Part of a small language model's weights: 12 layers, rotary positions.
Each number is 50 + 15 x the weight over its row's rms, rounded and kept within 0 to 99. Layers, rows and columns count from 0. The size before them is the row's rms in percent of the matrix's.

# layer 9 attention key, 384x384, rms 0.0918, rows 257-264, columns 192-383
104:46 62 28 51 25 27 62 50 46 36 44 68 48 59 47 55 46 58 62 47 33 47 43 49 32 56 40 76 32 60 58 52 36 41 35 52 57 49 33 85 50 31 73 31 49 81 27 61 65 57 43 39 49 77 49 74 53 51 55 67 42 70 62 55 18 33 42 35 71 57 63 46 61 48 58 58 40 48 65 57 63 33 35 39 50 52 43 52 35 28 46 49 59 64 58 64 23 56 58 43 59 70 57 44 26 47 92 56 52 39 44 45 42 51 41 33 64 55 49 51 36 19 50 49 53 57 79 27 77 78 62 53 27 48 23 55 51 67 45 25 43 65 13 38 48 38 74 54 69 77 43 46 76 47 58 77 45 23 61 25 46 37 66 22 87 32 59 47 31 29 31 35 38 50 37 14 66 23 62 41 23 37 51 80 29 55 71 50 48 64 60 58
102:45 60 50 48 66 58 52 19 47 47 78 30 53 54 36 81 78 46 56 47 62 67 59 62 24 44 42 56 73 18 76 58 64 54 49 51 70 47 43 69 65 79 77 40 48 34 53 73 72 43 53 45 36 55 43 56 45 48 58 32 47 75 61 50 53 56 34 40 42 51 33 74 55 50 79 49 47 42 45 51 47 54 46 52 24 52 22 41 62 60 75 63 22 60 41 53 63 46 41 58 59 88 57 47 06 49 43 61 62 43 53 51 55 70 82 55 45 35 52 16 56 41 50 28 39 53 61 59 66 36 66 44 63 41 34 46 61 41 79 55 37 52 55 53 30 46 45 23 71 65 46 35 68 52 52 70 40 18 47 42 53 52 48 69 30 72 51 59 54 47 34 38 49 36 22 59 59 78 47 47 66 68 62 54 15 47 65 30 41 46 41 29
103:49 36 56 37 42 41 33 56 59 62 59 62 44 61 57 58 47 53 57 31 42 52 63 44 52 66 28 63 49 36 45 50 32 57 48 73 46 49 47 32 56 78 71 34 44 52 43 52 29 87 47 63 26 47 53 47 74 75 57 95 58 29 41 39 55 44 62 57 54 47 41 42 44 67 48 32 50 55 60 45 26 55 41 57 47 70 44 30 38 55 71 50 05 57 28 69 58 60 65 61 62 46 33 70 74 24 43 73 40 44 24 44 83 63 69 25 37 29 33 28 21 40 55 38 40 71 49 65 72 33 40 33 55 47 62 63 71 65 63 64 41 67 65 66 63 36 61 53 53 09 75 33 60 31 49 46 56 69 50 56 42 57 61 26 68 32 54 61 34 43 41 26 32 52 35 58 52 42 24 71 57 17 61 67 43 59 61 60 24 30 16 45
106:50 48 32 43 65 40 49 41 45 33 20 62 65 31 31 68 80 62 72 78 48 61 63 36 55 52 54 63 56 62 52 62 40 49 35 45 30 68 73 49 54 52 78 68 67 47 64 37 38 49 42 60 26 33 70 44 47 62 68 44 60 30 12 61 70 38 47 37 74 76 52 59 49 36 60 55 65 78 55 40 33 68 60 31 55 48 57 60 48 55 59 24 41 34 45 83 52 57 80 67 68 48 52 83 52 59 41 42 53 60 34 47 62 33 51 67 46 14 40 45 14 46 47 37 57 44 62 68 41 35 42 54 14 69 40 42 81 23 67 94 42 25 37 50 80 48 24 58 52 37 63 27 89 41 37 40 65 41 43 55 58 62 49 48 51 28 49 65 54 56 51 59 44 44 46 57 75 61 32 50 57 39 44 32 60 62 58 52 51 53 32 59
106:36 60 46 52 53 40 09 44 35 39 29 26 61 46 43 66 51 57 44 29 61 47 24 47 42 52 51 40 33 67 49 60 53 51 62 36 32 67 31 72 48 41 65 50 71 36 33 41 43 22 60 38 24 49 29 53 72 55 39 48 21 40 39 40 49 46 84 60 54 66 45 55 46 49 59 79 75 26 43 65 44 55 27 46 55 62 57 55 31 48 54 40 55 27 54 47 64 49 67 45 42 40 54 35 50 48 32 51 37 32 53 44 62 51 23 69 59 60 32 44 44 35 53 67 46 66 35 76 40 52 54 41 68 64 62 60 66 63 47 21 51 96 20 28 46 62 54 31 06 60 57 21 48 66 45 29 24 40 70 66 71 36 36 42 11 49 23 35 58 53 48 29 53 51 65 47 30 44 42 24 63 30 48 60 41 44 33 27 47 77 61 63
112:57 32 56 56 31 82 70 37 54 45 43 69 56 51 66 68 46 47 58 53 38 50 50 19 53 44 13 46 40 35 41 61 64 51 38 70 53 26 41 71 51 33 55 40 56 37 30 62 71 35 46 52 57 72 61 35 41 22 61 65 37 57 41 30 60 62 46 62 36 53 51 33 45 45 26 50 55 18 25 68 49 39 54 67 69 73 40 54 39 64 65 52 68 72 79 32 52 24 32 54 48 68 71 58 57 36 67 42 57 43 76 45 35 66 04 57 21 17 78 52 46 40 45 43 48 49 38 74 65 47 39 22 50 16 69 07 36 70 35 62 53 49 58 29 37 54 55 46 48 65 62 60 26 57 61 60 23 54 54 52 34 61 58 45 52 77 35 41 44 24 54 40 51 67 67 47 59 47 41 23 37 57 52 48 47 65 69 51 35 50 54 56
102:33 28 47 88 59 52 25 58 56 54 55 63 53 71 54 80 38 48 47 29 43 55 37 40 42 66 48 45 24 49 45 47 69 49 50 21 68 51 47 31 31 44 50 47 35 52 74 62 48 29 60 39 63 54 67 57 41 60 52 41 57 50 83 49 61 92 57 37 47 56 36 30 65 42 25 56 33 52 56 76 41 56 63 76 44 45 53 48 50 69 70 65 52 53 45 32 62 38 55 64 41 55 43 25 47 38 52 53 15 68 37 68 45 46 53 66 47 47 77 42 52 54 49 28 40 51 35 45 41 57 54 54 56 56 46 53 61 60 60 68 52 61 29 38 32 27 51 43 83 47 49 52 54 60 65 44 80 28 55 49 20 31 61 58 45 49 34 45 63 45 24 48 57 50 69 43 34 36 48 39 47 54 49 35 51 77 78 35 45 53 49 52
100:54 38 46 50 43 57 29 45 59 64 64 50 67 45 62 38 61 37 36 46 45 41 56 70 80 55 37 28 65 58 50 64 49 39 12 47 27 72 53 51 66 84 69 58 58 67 72 33 36 76 44 34 38 63 35 39 77 61 16 53 48 48 59 48 50 54 45 73 30 45 67 51 47 45 38 70 71 58 50 58 60 56 45 40 39 58 66 39 35 80 49 68 44 60 61 72 52 46 50 40 56 49 59 43 34 76 28 45 11 57 38 48 63 46 29 64 45 49 71 26 43 62 32 51 66 62 64 64 36 42 51 53 18 53 34 26 51 58 36 64 55 64 45 14 48 26 35 47 39 42 72 51 48 48 41 70 29 53 42 26 34 49 38 57 83 35 45 55 74 25 28 46 63 56 33 60 51 79 29 32 78 49 47 54 38 45 51 55 68 71 35 46